python train.py --head_dim=64 --intermediate_size=640 --hidden_act="tanh_gelu" --norm_place="pre" --norm_eps=1e-05 --bias="all" --tie_word_embeddings=true --init_std_o=0.00655 --learning_rate=0.00391 --beta1=0.95 --beta2=0.98 --lr_head=0.00537 --schedule="wsd" --final_lr_fraction=0.0
Each number is 50 + 15 x the weight over its row's rms, rounded and kept within 0 to 99. Layers, rows and columns count from 0. The size before them is the row's rms in percent of the matrix's.

# down: layer 7 MLP down (transposed), 640x224, rms 0.1, rows 121-136, columns 0-223
# up: layer 7 MLP up, 640x224, rms 0.1, rows 122-136, columns 0-223
down121 098:56 29 48 80 65 71 48 54 69 37 53 42 58 51 63 63 75 32 34 35 58 39 55 75 18 46 62 68 29 25 56 65 32 62 54 58 61 41 56 48 69 51 65 43 43 58 41 67 58 35 26 41 16 48 61 47 48 74 49 33 51 61 42 36 24 47 60 68 42 20 55 46 45 51 58 52 79 45 77 52 87 47 31 38 50 55 46 42 77 61 46 58 69 12 34 44 26 62 48 63 38 63 52 39 39 86 42 65 51 72 72 68 33 38 50 60 30 38 56 39 32 53 43 44 29 24 70 68 40 41 46 44 50 43 64 69 53 50 48 53 37 50 67 51 73 65 70 55 59 44 47 49 59 48 38 35 50 54 62 32 80 77 50 36 31 68 77 41 74 55 63 62 34 49 52 31 50 56 47 41 59 77 55 69 47 49 34 50 35 42 67 40 69 33 56 21 65 59 49 34 47 42 51 30 70 42 74 68 82 35 52 61 70 63 32 46 46 13 31 26 50 67 38 24
up122 110:44 60 30 25 45 41 39 43 46 62 44 48 43 47 66 69 54 62 29 26 41 63 22 37 36 30 85 54 50 49 41 45 34 43 79 46 46 58 69 38 30 60 58 47 34 61 53 25 44 82 59 62 49 63 47 75 50 46 59 66 49 57 53 74 38 46 57 41 65 40 78 36 22 50 46 56 61 37 42 32 62 53 54 36 70 55 51 56 76 45 35 51 77 48 25 43 52 55 48 46 68 52 66 56 59 49 53 44 65 55 68 34 50 62 33 57 40 36 58 66 33 28 51 46 41 42 37 55 50 75 84 57 58 41 43 74 52 43 65 38 42 06 93 45 63 44 50 43 75 55 67 63 30 60 38 19 46 41 36 42 63 54 82 81 45 47 48 44 58 58 70 48 30 75 35 68 41 80 62 35 68 78 63 57 54 53 38 72 12 56 50 50 76 49 32 43 40 62 28 46 18 70 45 50 59 19 37 65 29 38 72 43 42 52 62 40 44 20 39 57 41 68 49 36
down122 089:28 30 73 63 56 65 45 56 75 59 60 60 42 40 31 51 47 46 53 67 39 57 62 34 51 53 30 52 52 87 49 34 51 45 44 62 58 56 59 82 49 31 59 49 64 27 61 57 44 38 58 67 42 66 62 50 44 51 52 40 56 43 54 43 39 59 53 75 55 55 16 46 55 58 28 35 22 56 46 70 36 51 57 47 37 46 32 33 50 68 14 58 69 44 61 44 45 46 39 55 81 25 29 35 61 60 52 65 39 62 62 65 41 51 32 43 52 42 37 39 50 63 59 38 50 83 35 36 71 49 03 45 62 31 28 60 46 63 73 44 43 50 54 72 51 54 41 53 50 64 46 54 46 29 22 69 53 64 85 69 76 44 34 24 48 80 42 63 46 31 65 58 63 33 57 45 16 30 42 60 68 41 23 45 32 61 29 66 52 42 36 36 30 56 68 60 58 07 62 41 68 62 33 64 75 54 50 46 61 52 34 42 45 23 45 45 78 94 40 46 35 54 35 44
up123 105:46 56 83 34 82 54 45 59 69 54 64 49 44 61 43 59 73 61 43 27 78 43 43 51 64 41 74 72 61 44 39 24 57 27 68 44 58 43 61 65 51 49 47 40 71 56 23 56 60 39 78 56 48 60 60 45 56 74 81 43 46 43 14 59 28 59 81 71 50 61 37 57 60 57 45 61 61 61 44 36 33 60 59 32 72 51 54 65 57 22 39 34 47 37 57 47 43 28 73 50 54 47 29 58 53 43 50 36 45 51 66 73 23 36 38 33 61 52 62 37 49 31 64 68 45 48 33 54 72 54 56 29 42 56 58 38 44 50 38 52 70 31 39 42 58 53 61 49 52 23 43 67 49 37 65 65 48 56 51 50 31 51 46 62 53 40 44 37 43 63 75 50 19 49 43 54 95 62 19 74 54 65 60 37 52 75 53 29 38 37 47 73 46 61 77 43 42 25 44 62 25 86 63 70 54 69 53 49 55 49 41 60 68 53 59 82 68 57 61 21 26 04 55 35
down123 109:76 34 75 63 33 52 74 46 30 48 64 68 51 40 37 61 62 64 74 50 42 38 41 53 32 52 65 28 53 43 57 51 33 39 71 54 51 40 83 65 26 39 56 40 85 50 61 59 74 72 57 67 23 70 53 61 72 43 66 15 59 47 46 69 45 79 67 50 54 89 45 57 61 65 56 54 56 52 34 30 42 67 60 43 53 40 47 44 42 36 38 51 61 57 63 49 50 35 49 62 61 45 69 43 53 39 57 59 32 53 64 34 35 60 64 27 75 51 40 54 64 25 30 52 37 60 40 66 47 47 41 90 29 36 50 49 49 56 76 53 26 38 13 50 10 77 39 33 38 47 34 61 38 54 71 29 79 59 65 81 52 50 57 39 64 44 36 37 37 30 37 62 42 52 53 71 52 50 54 38 51 58 56 75 69 51 63 15 64 71 44 57 47 48 54 72 62 51 52 49 49 40 49 66 29 58 59 72 12 44 21 73 33 45 45 62 59 64 60 38 38 46 68 55
up124 097:37 36 70 48 64 41 73 53 58 38 69 50 49 58 42 50 27 69 60 56 70 50 35 56 62 57 57 57 52 52 58 47 36 89 63 77 56 47 64 44 67 79 19 59 40 19 68 57 51 40 56 45 53 69 48 76 52 30 58 84 36 45 62 23 31 62 64 49 59 33 54 51 47 56 79 46 44 78 60 31 61 57 54 59 52 61 38 74 68 62 49 50 63 50 36 23 60 50 54 45 62 49 55 39 49 55 21 55 46 61 59 27 89 35 36 68 36 57 45 74 23 24 54 28 56 27 37 48 45 68 76 53 42 73 48 56 59 56 25 33 26 55 55 27 71 50 55 73 47 43 38 50 45 48 64 70 52 71 47 45 42 83 30 60 28 61 51 43 44 53 27 15 34 46 59 43 43 42 56 36 23 53 52 69 44 51 45 65 61 52 35 17 44 57 23 44 48 50 34 66 53 98 51 26 37 38 56 52 65 61 58 56 39 23 37 50 43 29 52 41 71 51 73 72
down124 086:62 56 42 36 46 55 40 30 33 72 33 45 47 43 46 59 62 10 26 53 37 58 54 50 53 70 42 53 45 42 16 31 53 73 27 72 51 45 32 57 65 31 56 47 44 58 46 35 40 42 28 42 74 52 75 44 50 57 54 47 43 76 55 57 46 42 50 73 62 48 44 70 62 34 46 42 31 34 18 60 51 32 71 81 37 47 45 56 47 39 57 64 37 63 55 53 55 33 41 66 53 48 75 37 59 55 43 33 27 48 34 44 77 62 57 43 57 57 52 17 75 86 58 55 49 61 71 67 57 50 52 54 58 46 26 31 58 44 65 65 47 21 62 86 51 45 76 34 60 31 52 50 30 55 60 30 60 50 67 51 58 44 27 28 47 53 52 57 29 55 32 71 46 44 21 22 61 47 44 43 53 75 64 49 69 33 36 54 28 48 69 48 38 43 54 89 50 74 63 29 64 63 64 70 31 34 53 83 43 53 56 40 41 45 65 20 51 95 49 38 28 72 55 33
up125 106:86 34 50 43 49 36 58 71 47 33 56 38 57 27 64 56 44 65 40 46 54 44 43 90 70 28 29 71 70 31 54 36 56 76 78 40 79 66 69 29 49 49 47 54 71 39 58 49 55 33 58 21 46 35 36 57 54 47 35 45 70 50 27 55 56 35 48 40 58 59 36 42 36 58 51 53 29 73 61 66 65 48 52 24 24 57 61 49 53 85 46 46 17 32 33 54 62 68 52 34 47 50 48 63 40 33 51 17 46 55 55 27 36 76 70 53 69 39 61 51 24 45 45 65 47 64 68 43 61 43 46 50 29 27 57 55 47 46 67 36 57 56 71 60 80 56 44 51 53 53 28 55 48 85 47 14 90 59 29 45 57 45 34 46 55 50 64 16 49 48 35 61 33 60 31 66 59 52 53 37 41 58 57 40 57 68 39 30 56 24 58 31 34 43 61 88 57 52 90 47 38 45 57 61 68 42 35 71 68 42 64 49 38 50 62 49 66 71 48 40 45 43 32 62
down125 102:57 50 63 50 58 48 45 50 51 49 46 53 52 33 42 22 48 27 64 48 28 62 47 47 59 45 65 41 82 42 62 58 34 67 54 51 63 75 23 38 59 51 54 57 49 49 37 38 75 50 50 36 61 43 51 92 58 42 51 35 33 66 56 57 41 17 28 33 55 42 29 50 50 78 57 34 23 54 40 69 46 42 72 42 60 75 54 60 26 32 43 58 75 50 57 29 48 64 54 42 39 73 60 39 44 63 53 53 29 69 60 31 32 53 44 54 60 56 74 21 62 47 26 63 47 39 35 37 30 81 60 53 57 52 81 37 63 38 36 51 58 45 78 72 72 67 52 09 39 37 46 63 35 48 23 28 32 60 15 44 81 64 56 57 55 59 48 39 44 42 47 47 52 71 32 55 55 41 62 39 34 63 36 29 63 36 50 07 63 27 76 53 22 30 47 37 50 57 42 39 46 64 30 62 58 68 40 62 74 38 80 32 45 34 68 40 53 35 26 44 40 35 67 49
up126 106:52 26 88 53 47 92 62 41 50 26 37 30 39 42 52 41 61 60 58 09 61 69 51 67 47 68 70 34 41 52 63 77 52 48 52 44 48 66 36 68 70 64 62 45 75 36 54 45 64 40 80 37 49 43 36 32 54 48 61 46 50 45 69 35 60 45 09 50 62 50 49 59 72 55 48 57 51 61 73 53 25 49 53 48 60 54 44 49 39 39 61 45 35 43 60 67 77 43 60 74 43 37 66 69 37 56 35 30 59 65 47 41 37 65 59 40 51 51 70 20 44 70 39 31 72 63 56 34 30 75 26 57 39 76 50 46 54 38 47 57 49 70 53 33 35 54 43 60 58 81 31 44 63 54 46 47 22 70 47 71 47 61 35 86 31 52 38 56 47 52 35 65 18 71 65 61 25 59 40 47 24 48 40 79 31 36 40 65 55 61 37 62 76 26 35 29 43 32 39 59 55 65 32 74 54 40 60 38 32 52 54 34 38 71 45 31 58 19 61 36 41 57 67 48
down126 103:43 44 50 21 53 35 48 61 46 57 46 60 56 35 45 73 38 46 49 31 59 51 29 53 53 43 49 48 26 45 46 44 60 53 25 22 50 23 63 48 23 67 43 79 59 52 47 60 60 60 59 57 24 37 17 73 44 20 54 07 60 57 39 41 43 63 61 44 61 61 46 61 62 20 32 54 68 50 53 26 58 57 47 78 44 56 55 50 41 50 55 29 80 36 73 43 45 84 60 43 59 35 56 57 50 57 58 37 60 46 56 58 49 27 35 84 54 60 61 32 42 38 27 56 39 38 51 35 67 24 81 13 44 55 32 40 36 51 23 64 33 46 53 70 41 50 00 46 46 47 38 30 77 50 48 31 45 58 21 43 45 50 59 30 26 55 73 52 39 31 77 48 56 58 34 46 51 48 61 46 49 25 48 56 54 53 62 82 60 38 54 55 52 46 46 26 29 45 64 54 67 21 64 33 41 71 73 56 57 42 39 63 62 41 44 49 26 30 31 39 26 45 40 60
up127 103:81 83 58 50 54 57 40 62 43 34 47 48 70 46 47 50 67 39 48 32 26 66 45 51 70 28 59 50 72 62 42 29 53 50 36 25 76 47 16 59 65 44 43 33 70 74 56 40 69 61 41 70 30 54 56 49 42 45 71 40 40 63 19 74 75 37 68 33 54 55 34 34 38 63 48 41 62 43 51 64 46 69 42 38 23 53 20 47 48 34 56 68 65 82 18 33 37 35 63 48 45 50 49 44 50 46 62 44 35 54 42 56 30 47 45 43 61 62 40 41 62 71 64 50 32 18 64 50 55 52 65 69 29 57 81 56 66 31 38 52 55 53 40 55 54 49 39 51 42 55 59 33 56 45 46 44 36 40 69 59 41 90 55 55 60 85 70 50 58 72 58 60 57 72 35 73 49 66 90 27 31 51 26 73 41 52 59 61 49 35 77 29 57 49 48 55 40 53 50 78 22 40 29 57 59 47 44 53 36 48 24 62 20 49 54 46 84 53 53 47 64 59 19 70
down127 110:45 88 58 63 36 70 60 34 27 56 52 36 82 28 51 59 59 34 69 47 28 95 38 25 68 54 56 39 72 57 68 42 79 55 40 41 44 62 54 58 63 60 69 55 67 43 71 44 79 69 50 33 37 52 24 44 60 40 44 62 45 54 64 65 51 21 53 81 55 51 64 49 31 47 26 51 33 49 49 43 40 72 55 40 56 42 51 62 60 55 39 68 26 67 57 52 78 66 37 51 47 63 43 49 21 60 47 49 40 56 66 45 35 66 67 51 50 29 41 73 78 59 70 32 73 58 57 38 56 51 42 24 35 79 57 46 66 31 30 78 69 45 39 31 48 43 49 56 42 21 55 54 72 58 26 77 44 76 61 24 26 66 62 54 29 34 48 67 28 60 56 51 68 36 41 43 50 47 56 39 66 41 61 52 43 65 69 39 51 59 75 29 55 48 58 69 57 71 35 52 49 40 55 54 22 29 33 36 08 35 43 47 26 58 43 30 62 57 52 58 62 41 40 42
up128 101:73 66 18 47 20 43 46 76 59 83 78 29 57 54 41 80 35 53 52 57 58 29 45 65 62 45 63 47 59 38 99 25 61 46 17 35 47 54 59 52 51 74 31 19 40 67 62 27 26 45 49 60 70 20 62 82 16 65 50 81 31 43 54 33 64 64 47 70 65 71 40 44 55 66 54 61 67 63 70 55 38 56 67 39 45 47 61 55 47 58 44 31 59 60 45 42 71 51 36 35 54 59 64 44 28 40 52 33 41 53 53 31 66 11 42 62 78 67 40 34 55 39 53 33 42 42 59 48 59 54 63 55 39 43 31 37 68 19 28 62 42 48 33 37 53 31 34 50 36 52 55 43 46 49 44 51 45 53 36 61 49 55 70 52 63 67 55 55 29 47 66 33 67 35 70 43 31 56 51 53 36 50 69 75 36 23 51 83 48 53 47 46 81 64 62 40 36 30 43 62 30 34 69 54 61 49 43 23 52 39 33 32 39 58 52 50 46 67 41 51 29 47 41 56
down128 109:68 42 34 05 58 65 46 68 71 95 48 49 64 51 26 44 32 56 64 28 42 51 64 67 71 49 34 77 54 51 82 27 59 55 64 50 60 58 68 52 53 24 41 56 60 33 66 52 60 47 54 70 32 34 57 58 59 65 55 48 44 40 71 36 44 59 52 55 42 59 33 61 72 55 31 57 69 58 51 47 42 46 54 39 39 56 51 64 37 71 61 32 52 56 60 39 59 71 29 39 57 47 62 27 64 57 41 47 32 56 57 65 81 50 47 62 72 35 45 23 33 75 56 41 61 37 21 62 24 48 99 48 58 48 56 44 57 45 47 30 56 52 39 40 56 49 33 63 37 58 53 49 71 32 31 44 41 77 40 72 12 37 57 45 49 62 78 43 35 30 28 47 66 45 60 54 58 43 74 47 24 67 55 67 47 40 45 47 33 49 39 53 51 40 47 44 67 50 47 68 51 57 20 63 67 46 56 30 60 57 66 50 47 48 33 06 54 21 44 39 17 35 69 46
up129 100:38 39 27 35 14 70 59 21 54 56 44 50 41 36 67 12 48 36 46 31 38 52 52 57 38 64 55 57 34 55 48 38 44 52 39 48 57 34 60 16 41 42 45 63 36 63 21 43 13 43 58 45 60 63 51 40 41 49 39 85 48 71 49 57 20 73 63 21 55 52 80 65 55 37 47 54 44 53 51 83 74 66 39 39 46 50 42 65 31 67 32 39 55 55 62 44 39 56 62 44 51 58 57 44 67 51 42 46 57 26 54 27 56 09 47 72 75 93 36 43 51 51 64 51 48 56 65 31 46 73 60 25 58 75 45 67 76 73 55 53 57 58 44 40 24 63 71 51 62 45 46 58 47 41 37 47 43 25 65 71 37 61 31 41 65 73 62 59 44 85 30 49 44 50 46 90 44 49 43 43 55 33 41 53 52 48 71 54 30 10 56 41 40 65 53 42 28 58 68 32 26 39 53 36 71 42 57 42 58 56 37 62 51 45 34 37 22 46 42 49 33 58 57 58
down129 098:31 73 59 47 37 44 35 53 44 43 59 52 38 63 59 48 68 50 67 64 24 69 49 30 43 44 26 66 38 38 52 55 46 40 65 63 44 38 31 25 60 97 25 29 45 60 60 64 61 72 63 36 61 62 70 51 53 55 59 39 52 63 67 44 45 33 64 70 26 25 42 42 37 53 52 41 77 45 54 30 45 77 50 39 48 50 66 61 28 28 72 56 32 69 51 62 56 70 48 79 44 28 45 35 57 29 61 16 35 47 35 63 64 61 39 40 31 46 61 60 37 83 56 45 50 65 49 53 69 43 32 48 59 45 56 48 69 59 70 70 64 30 59 60 63 42 25 21 37 64 49 24 20 48 60 66 74 69 43 64 61 37 54 33 57 80 46 57 59 30 99 39 50 42 53 92 67 36 61 63 64 59 41 50 41 34 40 42 27 44 57 46 54 54 57 41 64 48 74 76 47 60 29 52 44 53 57 64 73 57 40 48 45 48 36 76 60 49 34 64 44 49 32 25
up130 111:45 70 45 73 77 42 39 37 47 46 53 26 60 23 56 61 56 24 48 18 56 47 33 22 57 66 72 38 24 33 70 34 49 37 48 47 49 55 70 50 43 60 61 83 53 20 46 45 68 40 47 59 43 65 55 47 51 58 64 71 34 56 36 40 36 65 60 49 49 54 39 59 45 43 50 74 21 33 33 54 61 58 70 68 46 86 87 44 95 79 42 43 60 41 35 54 62 55 60 67 37 58 29 59 59 56 45 52 44 64 40 66 50 47 61 47 39 72 34 45 45 52 39 33 29 56 45 70 64 53 46 28 40 58 52 29 63 20 69 59 63 49 46 75 59 45 48 49 63 55 43 43 48 32 44 50 43 66 42 67 52 55 41 26 46 47 37 33 61 54 67 82 64 79 51 47 60 39 59 62 74 19 70 19 50 38 66 28 22 50 52 61 63 60 28 35 00 55 83 64 69 40 75 39 29 61 33 44 49 59 57 70 66 54 48 52 44 48 55 43 50 54 55 59
down130 105:57 64 38 64 42 52 62 72 11 46 41 40 52 49 68 49 76 81 28 76 35 47 37 39 52 43 64 40 92 39 41 40 54 38 63 42 32 31 42 65 73 25 59 64 37 41 56 42 50 58 58 37 54 50 77 83 27 71 52 71 66 64 62 32 68 48 56 55 43 64 33 41 59 60 40 58 11 36 51 56 32 33 27 30 41 54 92 85 84 51 36 50 42 50 62 56 60 41 51 54 49 26 33 57 58 27 48 52 47 79 47 44 49 45 31 53 23 43 43 44 39 28 38 10 50 69 58 56 32 45 52 64 74 44 54 54 53 55 66 47 38 24 19 53 08 58 34 50 38 48 68 59 41 49 57 41 48 61 60 28 50 58 28 50 57 54 56 63 36 49 40 30 55 52 42 46 44 47 29 48 28 74 41 55 32 76 58 55 44 53 64 51 65 53 70 54 68 25 46 37 50 61 54 68 64 56 66 52 26 15 58 44 67 59 78 34 50 46 51 53 57 54 43 59
up131 095:46 63 50 77 50 47 60 51 42 51 55 40 66 51 71 43 77 79 58 39 27 58 60 35 21 65 77 26 39 54 50 35 66 58 43 62 43 27 53 47 46 85 46 49 58 56 56 50 66 51 71 73 49 61 36 27 50 56 60 38 38 43 72 51 35 74 32 41 49 55 70 18 34 68 51 44 62 25 62 60 30 70 51 61 45 44 62 74 41 53 34 36 37 82 51 44 46 34 77 38 33 51 47 36 50 34 49 35 25 53 55 44 89 38 64 75 48 48 34 54 56 33 38 56 79 31 56 65 51 11 59 51 15 16 43 67 54 48 65 49 77 70 58 71 27 33 47 65 58 40 44 48 61 53 65 44 50 34 58 59 64 62 58 39 49 47 61 59 96 38 57 59 50 69 63 51 42 53 64 43 59 42 64 74 46 32 36 82 44 58 49 33 29 31 41 54 40 51 55 26 54 56 37 31 54 42 18 56 86 57 38 52 44 52 30 43 30 57 37 46 67 62 26 49
down131 093:52 47 43 59 58 43 38 44 58 61 64 72 33 42 54 48 51 40 52 58 80 52 26 57 84 52 32 32 54 68 68 48 30 58 60 52 54 60 52 59 32 62 43 53 38 40 49 34 56 57 77 47 55 30 63 66 54 62 68 36 49 54 27 31 60 13 64 51 43 50 43 55 84 47 84 49 54 51 32 84 81 33 61 34 25 52 42 34 53 74 32 36 53 23 35 49 34 77 48 69 43 26 74 54 57 57 45 60 55 26 61 12 66 39 59 56 45 56 39 45 42 40 32 29 51 45 57 36 24 53 53 52 69 45 37 29 62 34 58 42 46 49 48 57 32 56 50 32 52 59 57 54 62 43 20 21 27 73 47 36 53 35 51 69 52 35 41 69 14 33 28 63 56 83 49 47 43 50 34 35 58 42 66 45 49 27 50 35 50 68 50 12 52 47 45 40 18 73 58 24 60 75 72 62 43 51 71 32 56 48 77 53 70 48 54 60 30 47 48 67 44 60 86 40
up132 104:19 34 88 60 63 21 58 50 61 36 40 55 42 46 56 70 42 24 85 47 34 23 30 51 47 41 33 46 38 58 34 47 43 60 45 46 50 56 38 45 62 42 41 42 30 40 40 74 50 45 60 70 55 53 39 35 72 37 31 46 67 63 31 56 38 53 53 43 43 42 60 71 31 64 49 49 64 39 60 76 36 41 31 56 40 75 59 47 74 44 61 34 36 46 72 77 51 90 44 48 50 63 27 50 62 30 52 37 57 48 55 40 33 48 41 48 70 63 33 34 37 39 70 47 55 41 47 52 73 49 41 32 40 30 77 36 64 43 53 58 37 57 63 49 44 60 44 59 42 48 44 49 50 41 48 61 80 13 65 69 46 37 57 36 03 70 59 64 58 44 53 32 46 73 44 67 76 72 52 87 41 55 75 59 26 45 57 28 42 77 66 35 32 38 62 89 69 55 50 65 48 31 55 55 27 46 46 45 45 62 36 65 73 24 78 43 36 74 37 50 55 48 56 60
down132 107:57 45 37 44 53 50 68 52 60 41 41 68 39 34 47 57 26 18 48 36 32 48 66 38 27 49 52 59 37 60 53 48 25 52 41 64 53 66 52 63 20 48 56 21 55 49 35 66 40 45 51 99 41 52 38 49 55 58 78 51 34 57 85 64 51 49 47 76 46 26 59 64 56 79 54 41 47 41 70 56 54 46 53 30 66 51 42 50 73 73 58 34 32 53 26 33 08 89 16 38 50 27 46 31 53 54 62 36 51 56 61 54 43 55 75 39 46 54 35 58 53 37 36 23 41 42 25 48 34 45 55 52 41 59 28 54 56 57 55 42 54 83 40 44 40 59 26 46 37 70 59 55 49 46 35 64 44 67 19 52 44 45 49 46 56 80 06 41 44 36 36 64 43 36 46 76 67 38 40 87 41 49 68 54 58 33 51 59 45 53 58 63 73 42 23 51 69 57 67 50 56 37 39 68 39 41 59 52 80 37 45 26 72 54 41 32 67 73 64 61 71 32 49 59
up133 097:22 86 31 51 16 65 58 55 58 05 77 70 33 47 34 39 32 39 51 47 60 70 40 49 71 56 84 49 42 48 39 55 67 49 42 53 59 58 17 55 55 45 26 38 65 10 61 47 66 36 42 71 59 71 64 38 35 57 62 52 45 51 37 58 43 56 67 74 63 69 61 72 26 27 56 59 58 68 58 52 49 54 42 63 82 56 46 59 54 49 40 66 63 52 71 71 17 57 40 57 45 44 42 38 41 63 51 62 70 55 53 31 67 35 65 66 62 52 44 58 32 60 65 62 59 60 70 57 48 69 57 59 32 60 43 49 48 47 39 29 60 35 63 46 55 48 40 13 49 19 55 41 40 44 45 18 44 57 47 35 36 38 69 80 40 50 71 52 15 64 63 43 51 61 40 53 64 40 77 53 41 69 51 75 42 66 42 56 46 55 67 54 50 64 52 30 63 62 13 73 23 44 26 27 56 63 64 42 56 52 54 53 51 41 50 64 51 64 18 60 60 39 22 59
down133 095:65 59 71 48 59 56 54 32 32 28 31 34 48 47 52 55 61 66 38 53 54 41 52 54 31 53 67 60 45 10 77 33 27 38 51 54 68 44 68 50 38 64 67 48 21 34 33 46 40 39 62 48 15 38 56 41 56 46 53 77 38 65 55 63 30 43 32 58 59 45 36 26 67 75 49 49 41 43 69 81 66 43 44 22 79 42 21 58 60 64 74 50 64 46 63 31 68 36 66 47 59 43 24 37 71 62 39 27 63 60 46 55 15 57 34 40 58 67 38 33 33 20 27 33 53 39 76 61 55 88 45 38 57 47 42 44 54 71 69 49 28 33 61 51 59 49 68 71 38 32 54 26 48 63 47 93 40 64 37 61 72 25 67 44 57 13 54 34 38 50 61 47 42 37 43 66 39 63 38 64 55 49 51 12 46 40 45 77 33 36 61 38 49 43 43 71 68 63 65 40 34 67 53 39 50 45 70 51 47 46 51 28 42 56 41 45 53 59 57 42 73 46 42 50
up134 100:50 40 43 30 41 50 60 78 56 38 47 65 37 62 46 73 32 51 49 31 53 57 42 35 61 44 39 30 39 42 33 69 62 76 57 52 43 56 69 66 54 21 32 44 57 55 47 46 50 55 59 43 43 47 37 61 74 38 20 62 34 41 67 56 62 38 65 53 21 43 35 15 50 45 86 24 59 69 45 45 66 57 53 42 75 36 53 59 65 68 60 43 66 43 36 45 26 74 70 63 94 72 51 54 47 28 34 60 57 39 36 72 52 39 67 42 63 52 25 37 48 46 56 39 56 44 31 43 57 68 53 65 11 82 60 25 69 46 57 40 71 53 68 19 30 78 37 65 63 79 53 52 51 60 60 71 67 55 62 31 59 52 64 54 49 45 45 46 43 79 53 39 35 33 51 55 62 43 21 37 62 50 50 33 65 54 56 35 35 28 35 51 35 31 42 17 35 63 49 43 78 62 75 57 76 64 57 40 49 46 74 65 47 55 35 42 72 64 53 64 39 44 47 18
down134 103:49 32 74 46 40 70 40 39 44 60 26 54 35 34 87 54 42 61 49 49 49 61 31 38 34 50 76 34 33 59 33 43 52 00 62 31 38 69 58 45 74 44 48 43 58 60 58 69 38 63 34 52 44 23 44 31 59 59 45 67 63 47 55 47 59 44 61 56 51 69 45 23 90 56 59 60 32 49 40 41 55 75 64 60 58 46 30 66 46 46 43 47 52 51 49 46 46 64 79 42 52 53 38 22 33 55 45 36 67 53 35 45 77 23 41 50 54 39 08 59 43 45 26 60 51 56 27 54 49 49 66 69 38 65 68 50 34 59 54 24 51 38 64 33 54 65 57 41 20 51 49 41 99 58 28 39 55 65 47 47 34 24 60 56 64 62 56 30 51 66 33 26 33 19 38 53 42 63 56 48 39 32 61 40 62 50 52 49 72 45 51 58 18 57 41 35 25 40 68 49 55 65 40 42 50 35 40 46 53 60 60 55 36 40 49 48 86 49 81 01 55 51 42 48
up135 103:43 50 70 58 55 75 41 57 46 51 45 42 65 53 34 46 23 51 57 46 42 80 58 32 34 57 39 31 32 68 45 39 41 37 41 25 63 60 72 47 43 78 50 39 35 82 30 59 76 53 65 40 35 60 48 62 79 53 13 39 62 57 35 49 31 36 37 45 52 42 59 60 56 62 23 59 60 42 50 62 50 31 72 49 40 68 62 47 37 59 42 41 78 67 44 49 70 71 42 63 56 67 77 39 88 68 37 39 56 66 57 35 24 31 58 63 36 62 54 55 35 92 55 48 51 53 34 60 50 57 73 36 44 33 43 48 70 08 46 72 49 38 45 32 62 46 52 45 37 33 62 38 62 45 47 45 46 58 54 77 71 41 75 58 36 24 50 42 46 78 56 24 15 73 44 28 48 35 73 42 54 58 56 58 71 43 52 41 44 40 67 35 47 82 57 44 52 52 57 39 60 71 57 18 48 45 47 38 73 41 27 60 16 43 44 44 76 44 82 61 58 51 46 53
down135 101:75 29 42 42 51 50 51 41 61 37 57 63 55 58 56 35 37 56 74 58 58 44 50 56 44 23 57 49 64 63 68 44 43 61 49 75 40 50 56 52 50 47 60 46 37 55 63 47 26 51 57 56 60 45 28 59 56 42 56 61 47 52 44 55 80 46 53 55 75 49 25 49 61 45 17 45 36 50 33 84 61 70 59 59 36 68 43 58 70 58 45 45 57 52 33 43 40 35 54 56 38 74 73 08 78 51 39 53 14 60 35 30 31 46 56 41 55 68 51 38 51 65 52 35 97 64 19 59 51 42 65 41 61 58 67 61 52 47 91 55 55 63 43 43 20 36 68 29 56 46 53 58 59 44 27 30 48 27 62 46 27 59 25 72 64 62 57 62 21 38 43 49 61 39 11 19 65 48 70 25 42 36 33 60 68 51 51 38 52 58 45 76 23 72 33 59 60 52 55 32 47 67 32 42 57 43 65 70 66 56 51 30 43 05 40 45 34 41 39 41 51 69 55 82
up136 102:61 96 55 35 56 48 58 42 64 54 28 50 71 50 37 47 57 50 30 45 53 47 26 47 65 63 45 69 46 31 65 43 55 54 31 69 52 36 53 58 57 47 49 20 39 22 72 68 51 62 55 68 86 78 53 72 42 24 52 68 42 04 56 56 39 52 50 41 45 42 67 62 52 79 57 65 77 68 66 41 40 41 54 59 57 68 56 30 35 73 38 52 44 50 66 73 53 31 48 63 25 70 45 20 39 57 50 30 44 37 40 39 78 44 31 59 42 39 67 41 86 36 55 37 28 49 35 38 55 47 63 54 40 81 60 67 52 51 59 27 49 45 66 54 64 54 67 35 41 57 29 32 60 56 49 54 38 34 35 31 12 79 92 39 64 32 52 62 57 35 54 39 69 31 70 59 43 40 58 66 44 41 57 64 52 38 57 67 60 65 62 54 46 36 50 48 49 68 41 43 53 27 71 44 57 28 58 47 60 33 76 45 54 24 11 41 44 37 35 38 49 45 47 44
down136 106:38 69 57 63 57 47 48 50 25 58 61 41 61 13 53 63 47 70 31 30 58 61 27 64 44 42 72 37 49 66 60 51 81 36 48 52 47 34 77 27 12 64 74 21 30 66 67 40 43 64 64 74 58 57 00 48 20 48 23 38 68 54 41 31 42 34 53 41 38 22 58 42 52 44 43 37 31 68 54 58 53 55 59 76 65 57 22 62 46 54 32 36 43 60 58 36 83 47 63 44 60 67 54 54 39 67 59 51 42 55 78 44 32 38 35 59 57 37 44 48 54 54 37 60 50 62 63 61 30 57 46 52 49 57 28 54 42 53 43 61 59 59 23 05 38 55 49 57 58 41 54 45 71 44 86 71 18 22 55 60 52 23 53 50 47 50 68 57 44 53 44 53 36 65 59 70 62 60 66 49 41 43 60 44 59 45 48 49 60 27 52 11 27 28 65 45 26 47 62 61 65 44 48 63 69 49 46 51 21 38 73 14 49 64 56 48 46 42 63 36 55 51 59 63